Part of a small language model's weights.
Size: MLP 768 tanh GELU, 6.1M parameters.
Each number is 500 + 40 x the weight over its row's rms, rounded and kept within 0 to 999. Layers, rows and columns count from 0. Numbers have three digits each. The size before them is the row's rms in percent of the matrix's.

# layer 4 attention value, 192x192, rms 0.0501, rows 73-95, columns 128-191
107:565491497492486493470543476528534623534545565481524481453499557506481470522516520472493519549503525526523510521466525585472492474471499467487499505428430506489472501434502471505489500516531408
122:490497491457484509481508524461490548520513483483466510530471531520488505466479535566523511512470479438490517518569477521487508506548556579493457494435495499508518470530493522475457519447490423
109:513495497517506519488538458517527577531540472562606483488502532533509468494519462567503505466312530456480483548509519465470498525412528491512558507460512515500511528539510482516485489465478469
117:531496491509459495462522523472531548519527365526563481556449498496499513444527541569498497500433449490474518531554536464500470490422531499511558490518484492479463474555501532505478510509489465
073:502501510551502548459505429479494566514547639526466495581568530491539499501505451452472555501562491490551500483428519514512493492488481392485494523445452471499494568394511506501480532490546455
130:464516530489508480534462508489507523513514500512551483509464506498473480516532532529561517480405592488483510563523519453468519471494471475499548491489540496492480491529500493517487490474475477
130:501517543519532495482523492465502564460459627459501505473494445499507497498508475473470495512609483498512459433409471481509512518566504503489480490500504496493512525426508524487479492513503563
134:536486485491484483465576508538526465501478513519500505497493538455512492485493490447433461574603467513516470470441494570501495492460550511484469483439410497497515484434495490494532503557528483
113:487485533502507483549504495532497519524513526526564490504455527515525477471493538549540484543514457534457465452512515531499521517548553501466478503462458484472542459439505464483560510524491471
121:502510509530478481414503470486499648512487507532597501485526550482541488499468489406480500524551455510515477502479480503464478513429492508480454521411440495490506484440492497491508525480512437
114:494513475509480527567504518553507380484492499475506493525510458541474525518492557490492512453448444552473508502479503439532502499596524532507520484577545505481496443529506551476516483491485562
111:493502491512527518498534473497503571483481518554557490450504489517523477528507432512476499493442460511485455478513480467483490526381532492537631502459444491517504483475513536515526496504515445
104:521523520521437549434489567452530485472476471491487495518554474469519496481488474429523510483496485438494555553479522527484510485461432455499558495513471508504492468473504515478489472509484458
100:560522498507512585473427606500519525491499528450586475546484500481455467546491553463487481475561476552521515533521520511517505480501453475495538503486544504502474495523507505471482517491493512
121:490496478495458506458543536503497452540468462497438500522519462492529520447483496503473511523551462445491541529522485549507481476507509565502506503518444491491514470466511534503466546528503454
101:519517474560486593469496490564504576555491534518616508427543550507483491518468485451455513453458484417510565610447464509473502505466421499482449503399599520525501527481492501473449505473466440
124:458522480511484507479493523536511530504515453481466511572578454485521526484508485472505522463533490459518519566504488471481475482456478397479556507521556490517477494564501499526480509515513525
122:568518493520485544394511545510543640539525541500561499437470588509458506512504519514464518515477477460497537517474495529494482510524507531456464497386502504480503502482500530464410503498492409
116:515509480511507558456504548450534560506500529501534482469457546529447510515513493559470516463461494443491530558537480480506496538519520546514483490399536480499513503539509552490415488438474398
105:469478503485507477590500533508496336493471409523446495455462489544507511435504536587497491466462565426480509543530508484490512498551535607490503496539560510478536505573498474562499502503481497
108:430500500510533484542480489482474430513443523542533497486473481481470481505523473472486496453442532532504484520559456456496490537424464570523537480508498503544503518506497502489510508458467486
126:545523481528503543531472499480483406512528450448420516545496484507478546508504469588513508466401503465477556491524520455527495484598478519511492492564533513495478506501503562449466483473495528
112:582493513495509558423451495496504541473530490494543485480499569487474508556494504457548482535574439559497494430496526527498496530521518477519457509469448471491487473507486545436540502524519508
# layer 4 attention output (transposed), 192x192, rms 0.0449, rows 73-95, columns 128-191
114:488476528484466467526499480493469422478481555483439505501501499473550477499528464535489537517544535478485521430502504488530564497538511481559492472539496567435481432506498439511515521498453544
147:408464479513494460469537543534509464456495416550559514521539503521492489502506448507502517520540507560545456429399482516538526494503448520512511458496517511489472505475512556472485516481503590
124:487489529532547566485510535460494505493487442483466511532485469516473499464487464508499505562533411444552494450503506550575570529504352516505478549533554518470503432483474529491422492484494478
131:486527504552543468429463519503509479467522557437498472458527529527475550582487532475469504485530459457547482528506522466502537551491390463541498529461567489501460536456457488474410457517514496
055:552536522465468492542471498492504472458445409499560485430471512470526499487444544484432505495480539498420475542481482517519561474542521518509488516534476482454499429491665493605502488471466479
145:494490549532524594523500504492531494543527468482489496561502486518462472489523484521470487521447362459513505480502486592509516550486476498460493511483566550523590495489481515466488513493497476
140:580513527448481542588479468520542450540473545506476489471508557535556498504465455503498509488470572529388512558517483495513450419514584490476554537444463447493539436530477488556581520518503479
151:517467467473480428489504476522466497489466558524471499457503519479557513518464480478495523480576620525476493472500492425511493449502495507575516506503440508463479445536481467513518494506464517
129:499454510516530519471502511540525465515481603515465500510512534475527492500480446411459497525566597491490495464516466428545453412456468525559524539499471487493550487524510463523507483517413568
126:516487550464467497533499534538537412492471459525456510499516526522446511500497477512458520486496573485445470492451476473573512475542498473509531502503492497468479473527476526488492500503461601
118:480516467490494504469468487491474545480557463494516500554496469470552473525505468529536487474469468476560489516514472565466515560448534507426491497456527489537541564545518469527526517508561435
120:570488506470536474493496503457468471488492482531432479478474498521461499485457442475494522557551540453515487476520503469584536474541409553524487524541497436474453386546507471541486498469494475
115:538549499538454498530510495511529508467484344478532490456519562549486484527524548570492512460423395487468430554449498581521533544532563445462464488502512522463462521469443552537502513478527488
120:504589497498449495486470511508484481435492498447462503480548511517623509511529540586527500496447480552414476520441489544505549587462562453512500525469533532463456491493467485496483511482513480
140:477496442517478422458532538547472517431513421542579523453535548519507476521479524467527522490544539542518431486447498456482506498530473495524491434519483469487420553474492522512495502500508568
117:471546541527445526512484549496521470439482435455439523528512474526485480476546498599539501549438368511474470481420515608525589581504495449484518549523542555440503504478442553488470499505499517
136:536564467535478500448445506471457572482517369489551512481497487506504493500500612493468497506423455487473433562490545561427527579510519489465460519496522519528457557472456536508483488465513437
124:447544513510436495505490527470506391409453513456427506489555523524551492532545448588511530513507442536447474474406502567572579532500503456529519536486545548440495480467430514489502506481498557
129:436536521493480479481521529466509465425473426494469499505530480539490482509521453584523524535505435535478450457385485577558564545503456493510511510495546514483480475453487545480485497449546548
116:435470463509535502444557504514473573523563479537523533552513482489511489501465513497560497536531448517573489457500518491460514519481422523494494471497517498551510545487527531486480511518552529
120:497474506475512556488537544491507522550486401550543503550490463538420494450487477521491493558492433493505454510448498555530500546487425542464493480532538463513512441503514554488454475465519514
146:462519497512506495494492496467520521465504467460565478476498475490450502563542519538537484480478389515565492546483514561455505546472542474426487484502540479489508547458501517480493492516567461
126:479507497493489461535467495486543424510487631464456462478491536512486569562543498477422500453502559484515561503525474429554494441476583478534525520471470509483523500517500457495510500503461507
# layer 4 attention query, 192x192, rms 0.0868, rows 96-122, columns 128-191
084:460520531506448577428412543526562554527457513429482513489468451425468518539515448518441450447528515426538632465428456535552483543418449562523521497427585498547538545552489527466501504542471454
085:531484493529534490563486486468442558491551535515494471530486606491480483475507543506503497522496513533470473516505519524516577511574531527532541521546409522470453515457498475551445453454457586
094:439484503476496553420460476535533511525468503492537499406496476479473558538547507585529441482475554518512579460492522474534425486447493594519508468471567559570532589467485479445517513587443477
071:461500480516646460454576517471459458497508587504487452513460495576477453464520488506539575486458478531551499488559499481518447468480484493534482525506482465431437524525453481510511486482609470
076:538497491504400501606460475517483539462530396523521511534552553470499510521480546457475486480538436496429431521454520530475551531576554429451488512523444527474533484418520521508491510482412533
084:498521491511557515394529503493555496488464519481509528460471440516478471499476457503502480499473560429575639495522449480528455497458432556509499513415592476552504530576482505485548510500561413
077:523465494483411531600468468526488517500513389548535513497536558496515566500496555461512475492523477549421429468461550491456527503523562454462485474545470528516519466394530499493514520521392568
088:574533486518388506487456453565529557551493570515514522497513594475543518513510531491465470487523531494515496489550462433491519516506497486492510524463499522549501524543493484534454475486468472
072:565480508506440546450436503492528512438488440450466545497491487430533482485477518539480429532491512468482598531487470577475556581516485573461553477449570511545550499523533504452536532499485478
074:505560524499548503437531541476504425447456498458459507524529503526509451466460455508458548531473473421533538515501492522476488529515499451459485507462513456464488521581494517480543509466593399
088:497490514483639473429539535465474441444500607456451510508481452513539411464482494537516540594480513506523510551585488530465512525474510522484501493524521454498470504555520491502492498489636483
081:521504492479359574544464484528534532510496362519525536508547521451503521529504499479462437477523454482441505493426522527484517543530504486447512467469500532545531500468525531481525533491402517
080:487509457499421503576499481588507537528475426559526510466558571526502586534556464452516517461515500541469475435459511461474440464509518440489445483492460552512495495428472526519518526519382494
073:436478497517583462552554508494479478563524566514515452505478545584463503471540483476513564477463509569508418478531531440518446443537499460557474538537449503442464500486467494539463458517501506
088:489460511521559460501546479480495421498557499499437518525463489514534464415479489555495476527438535546516458571503521558439524534568501505505533497516504496485513493519512453521485480485543458
083:472518554474572492429531502449489502461530565492464442521454506521432460451547476500476500478506490439523518474477527555572467479460481502547510517472496466444459547524483447519566491471539523
075:580532498519363565495401529505543574515485469466485530531517558404495503531502504535434466466543455427479521513460470519500552543528486481477552521436511540522499507563502530505482496470440489
100:412469509476552477560523479501453526479528512482515452474477455504416501533512507543520538509480533524479458527476562556552523475457484512566508526592456473459501529425515502515487477548474599
079:504535473497545508481562532427508474533480457517557488506502566544509465480478469475505558457463440495528516420511517456469462463597484486474486531468485497417441502559475550486595510446524383
095:556480516484558457434505497512439476497552586481496496519477415493520489483499589525552453562516525473526523505543499516510530484381526557536527488559527434534513448436524427493459497535589613
080:514476490508403500602453489553506522529511407537540527475517539479502562507491551469497438487521471516447418471445515489451521508530526466473527499533469545497548448418529509502501515526406528
080:467505516489615478465562549486471433509480551454465506497509462550546472449483494490548541561472484528537462523584493513454477500494537470482471499549511447499486469571508523506495502516606452
086:541511504491527469520512513490442494453522495488478501561525475450536456535481539517503560588525472486472456564526445537458585514473532467477505520575462434482487440503520531528466509484553562
074:549462500473420555535472479529516518510514406502501541471518511471530540501500526507469400511506503510443512509463515540477552534528518519461518458498500527563561468421542491482495504509433559
077:478506542473559493399529505474535457508501576468482510470458434502524454497480474590464484539463525465536519564524490527511469550463464528541542499487547460511508540630509481505526496508626459
078:505452479488433487606487476535466532536530419546554504521504511491513521515480545480521486509509460571411380494466524500437522525526563451491498472577435526493516428417511512515503505516447564
078:447496502490647460431562528481472430512480596495453483503474470579515478451493482524560589542468538535544535505579519488498478457457504507521436505514509461502475512507471494504450479496598472
# layer 4 attention key, 192x192, rms 0.0572, rows 96-122, columns 128-191
102:515483447505516477518507446499448478491490539537474509519549477504516496520548433489537532503519590511504540498521484460442424408481462488502475537542484510515476504510424484552481458507527575
112:442460533461493521477517482456445530545494477487524470444481507511479465496534518529494478506440550455464474534587476527521492516534479557552504524540518498476540441506511531492449494511517478
126:424490431437526502483505504513464507495529467457462516487506506519485490531583523469541547509498629490467574501527501474453532441578414503501536544498469541524485484510490527570432481504493556
091:517575542541477581561499545483583575517517440488481536502462550467446503521469523535466490503497456511499534489482486545540561556376563440498506486417558511505562451458472491483521494487489431
098:488422516459545403455500470484413446504473509515546461460520443531539488479529509516505458483498534523476467511553510490484397479554463575523511500603460478459500510566523497521499497500528568
115:500567475530487586566455495514576534480541494496454532569485529485474508557458487543587566494504474481530518468467505487485558469416545482489509483461501496530480531415472471499499520477454464
095:477431524441537399409485482537432445502482490490524461447528436554524498486515502490492470478495554494447472523505504477497475471612431557501508501576458486470482517579575524543473491493517579
110:447506435498502463469512483457500508547547530598482461439536490495516517450557578490485551508522545457493486565538506455439504438552425565495498555528467482466461549572481507450474509515434518
100:444434472460515444477484446504375460516466518504501493494545473523556512536561470462554497505520555511488476480537522477463429435594461535515477518569427495486469483513463510537493468527530586
098:577543511597465566576490486498570542520500523546520515510466514491507523515503534502496493473526430536533512479458506529491490525343572449508517502471528489500549491443454444472557508472476447
108:538496550562455546560483532501536531527479520476493518555490559457493495522460542515497491506524459534527490475467532534535557562449565424517500491444486486497523430377489494491545493523506425
094:484431484440543423453493434520401457514487501527523457469535454539526510531554469484549493491495555505470481503517510463455407441580463542529510496587453485486461534553498499540481488506525577
147:524548434492504526464503537486609512497554455486512459447459490538446527489525543569500490485480509469473516498490490504480532492508518546466568508468550487494454539622514489506413520412455489
098:524557555526485557510526563483631552489529468474473531496433527481441493475463535555450487511478470455514531519483483541531583555408532467502530519409583523524549482483525504464494505499472414
124:438472523456527460472523467435460483526514467504510537461544488485547471514498476478506502522486507422509513487543494469458438475580485488490485499468484479507508451449466521463515452519601533
102:500553515551467549567490490524479557534489454486495535508485507476498497556519478519474451516486493540500550462507451533555432553340522461528502509449585524526585438423390485502521446508536495
090:477471477485534459483510415459418479531484521559501472454524486528530501498599492478520501494521545523486494525552507483447361452521456530536489543573464509482503533554426475500489485523517582
139:481471511466517505474512581502428474457459502409487508524471535484451485491531464487449455495420538515482529507538496532567546553483468490528490500526541572512534461517543530544479520544546467
101:556555558566472558546481520501615578514497455517503494506432535496472500513470523539497518501506456513518496507459505515489529537371580471501536485439555501509538512448487470494485526470453453
131:483485496485493411463487490518379450497473556483499513526572504482552462488441478416482493513521503565502492510482483472560529496648425471493420472532452494502474503546544589503537444566508545
095:478444495459553412400520472488434421488481529520517493449533449533535489462505488479492497498510551483475455531510518474463459463622441568465474484558453486464474533591555541521478506511531578
090:585526512558439543531509531510600496511495528509496499526486554478473496484429516506465513487520438512528494514449525528514575541437548467475492468428501508515497504453517481486551513501468389
124:565469519486492436488511520492434466512452567517545472541486527501484460450413494480456448512526406587511437460479538535576517549530515454514465465539465474487478528547547519488586489527508470
097:447424484451552422459493467516383433510466503524506496483553454530543497515556485466529493499493558504473489530540506457467437450635447540502473503565433480485469516516537515544484497528520562
099:503522471532472544537515502496506487536503535535475510536508541441525501487558499448539528519503492525518531498504518488492514509463517445519475519434498516555555419366430478487550458560540459
104:477442531453518409389547501476442434485486491509531461440518474541544481471487479480467471500490512475459451539506522484504465509632476537498478491529453482468456501584590533507479490505559539
095:527561508557462568560499555494615562499522459473479539559464548473492480499456526534475506484486456508529519497463485523524591558416553450486516469417533495521554482431512504477513505484489402